From a checkpoint of a small transformer trained on Wikipedia: 4006 steps.
Each number is 128 + 32 x the weight over its row's rms, rounded and kept within 0 to 255. Layers, rows and columns count from 0. Numbers have three digits each. The size before them is the row's rms in percent of the matrix's.

# layer 4 MLP up, 832x320, rms 0.045, rows 249-260, columns 160-239
094:122096127186124130180135105042135185126164129154163138117146154101182127146131117138149168121163123128120098205154068067121149091162153069157070116140159072137137145178158120115147149067084101114100121113145208092162145166087139161104086157
102:199123108080104157143149115112163169107123093113132149116121087092144178090108140164139174171141142090118110091166109150072037150140193138134119129111151084141114098112151161140107157166082188100100162126159158068108124125122134166101095121
095:163168110180190147066180094206119092128119136111151179066106128171072161141135101124164158119207099121124139121130195098115122135096150150127162124149157150081158077152185175088113165123147140114101162100059108156095153080152147166117143155
095:122144177148125132185144160131113120227083182098106096143141134097116081130071156146168213082079091133148107175182012109135105084113129089095078139166138106142164134132116141143063149111147155080211137117127147148099114072146122140138120092
096:122120108119092150148121087154123114119158095124137172139135133126127133097145139155111124116162135130147115122127135148142177187162097162123119136105132080107130066171109124192141124125138157167099104104109148137157172143100109164110142120
098:181093129119118096091149065148112116090173174129114076092126150154103090105096076104141117137121081197106126089133105082096173115131080067120099127116122151151096127191133157101106110135121128116104080152150113147146094141112126158090160206
100:120119131121130135168208097120148109113192078158117127146125146104108173104138131119123072082091094083176166138141169153130232166140100145074118092150150143098098128145141086091115084099158174079084127129107085114105127168149079158107163153
094:055146124122102144067147137123174129187124159140132116100147150086150121145179101137102103129101123204145138188133083154126154135132116080058128179095181123088146099179116122147177104200146078081132180134165123140165158094125139126150112112
106:151180114172122132072118178111153183062159130078081171105033126080109082143188117106112190084143072193106105167106053142140152105129129120137114143163123110140173102120157086137160085103144111086138174141147099173108123123147140176159097125
100:127141139143117081102158094109107129122131136112192064100154133132118131133171128174106170129147130198116148171180172148162113129096152165124125100064181130110055073122141116150103163153121204170161138100126102094139166137170196125163130113
099:116116120115147110142174147086112109127188118158122133188165096138156104137157119131097107040132133129075116150172153125084158107138181181152139193114150147057138151121087148096169134095122196096106106155150131122091116115165126179104106141
098:153133044141121177137124097119126145110155125130174119138172079159130108168140090087139096125168154120126115204109161109206089131143170106101125131114142136154162097106107150111069155146164124091176112133148097156128098115158103102107128069
# layer 4 MLP down (transposed), 832x320, rms 0.0424, rows 249-260, columns 160-239
091:134106126095127090097171121188132093071080115115118142139148086108155081123169140097117123151156170117144130154121106143099131126175083131157141071159065166117173129136113157187141150147174100121090189173136080134073060099119142152210186132
104:054171102135164139112093092094149128126126104170211135120118186123089131095120088111153125164134103089131140222128081156060143165084087136104137094132118136143193111104136155139161112136112089151112146083127134155147138112144127102183155117
091:172129138157139189082109108147112138058105168109142167091131191081107141142107063190124136159110156171132129129130158110123152156140122142080169122166107161096185141135171162042158142112121131123125153133070137127133075140155129129179132114
103:098168151121152126124151139157080134082144209147149138113158155161112180173160167157140120109150108112115157156140128161129141128135086068110115184057163080103163185083083159109096092182188120113117113191088138126135159145166082126107139083
092:109111153140127093133139113097156098143108129113126129140065116166118072098179171118111080117102086119167108153130086111097155134172085162133072097182096095056177115175155113140100104193149194133091158150100158115088159140051086145157129122
100:135154130146155120161070142089149089165123179078094156171134143115171116155103133155113122118118143141135153141175113194156124070088093175133112080088194154159144136091127189141111076117152061152047098105074087106113173103088133093111150183
092:129098205106130180164102112080046134127131095106141143103109128111073095100131171140153084158093115127127104122125130153137122087164105197126109127168144108174109127134110158192100120096069145127149106129118161192101127112119079116167088096
092:122143142132130150129164135174103138117167128133122122143132179103105126115211104094128102156102100169200106093122092118141150176103050167165107142139149158134144112091071105059154142113146197111149037113090126071130116151160145112157080112
105:163168136162077213127127110115137182043185091095139151134076087089096130077141131163129116119106152144135120125145126109154162075108157147095124129102172138146095072104115061174162169143119123070108172060188104114149122168089165086174157112
104:149166148123147137157140221086153086164127142089106047107125188137114119160147126137190169145121104085051130136050063150141101115124136135113164120099122094146110141112150064161172131133103119134139157165157176131063147122141070135079164125
097:125134050129145137124169093158092161134087076123112093078137119107064097106065093153157133177120166179078145166205128138112128101111166120101041090152119135121129168177115123151078138166131170150119152142131085109112099082084117098177116153
102:138092081121131098121197140111123055096129102162125046157131145122127133180149143134106193102107083175174148124173089173112127124082098113133132152127168138115171125114092148130126168151090113109115127164098145163156182146125087164097087124
# layer 4 MLP gate, 832x320, rms 0.0452, rows 250-260, columns 160-239
104:186134161142140176092087089150120089091158155106074169083229115149132128082139096133160129108126184124187154128102127101089196092155117074141128160137097133134093112163137133172109163106089073128228133103136100152131133154108105117106125151
091:138150137153147106115088143120152110150036082112129098087118133150110130096089108112181089075094161112167100128126125145055110160190140155144102121099182159118038124113177126177093166128148098106134153108081111155162139112183117104076160163
097:100123187127093141117170116162124111145157160118141050131215136141139137110078072167173139078126121097158114113199098080143148105097165121142155133126154127090174146142112118124104119140163169142115118104135119117173120156123136161183115081
087:125155145114169178180091120158101161105158160123109098146140122151179147129073119128113106124152184120129151143101132113143100183171138169125171175111206124170106108127130133128107149105145134084130126049093110163115114104192123114163141109
096:132153149171118195121148139132130151160165107092086106130157069120110117142135193071207106125079139155174149172167071117156162145115210135152151130132121121162128184165122127154134136150093109155138153135084110107129151114124129122143105068
093:150142128156170114154097152109112105091086120063085157181144128133118153124121089139126117118113131165119123111119133182132105134151133151081156165130115083101158162159167137146142157196071114104135157154124113136149074046091064073133144110
096:135153084172148143112128115147149081137106107141165125161114130152136135111121132163095071166173194093146122155080133145180062068107140161114161125118103085126083137180107095140105095094193123099103146119123132132141114100130134087167147160
104:191128149161100170123201103166152117118188209120136123150142153116102118077122133113114096061123143159092134081109129192143139124140121179111122167179128153146106064134116080135169089155164123129120154084137108145167104173126149113115130124
099:128198168147129147128086106134088075147124148064181146159171145121097118097130141132182067146162114093122113070131145075066130174115113160152161137097138167125135089128165138147140117134149099123105131158073126127193137140113106122105173121
099:158127111154111107156128166163108063207099133120132175131143094156164143138161131142167121165162118114091035082099162149136099139050140148083078102085150109155149133131236132100082105161116152172107092141094124116139129124104105154125188139
099:094158204104110128163087161131074124097092083080083106116121179100130147093185115184121149131115138148075170096139128110117101160137149125149183163105174082131142098151180095107136125126168034146110102107114129150098117169146134110151073176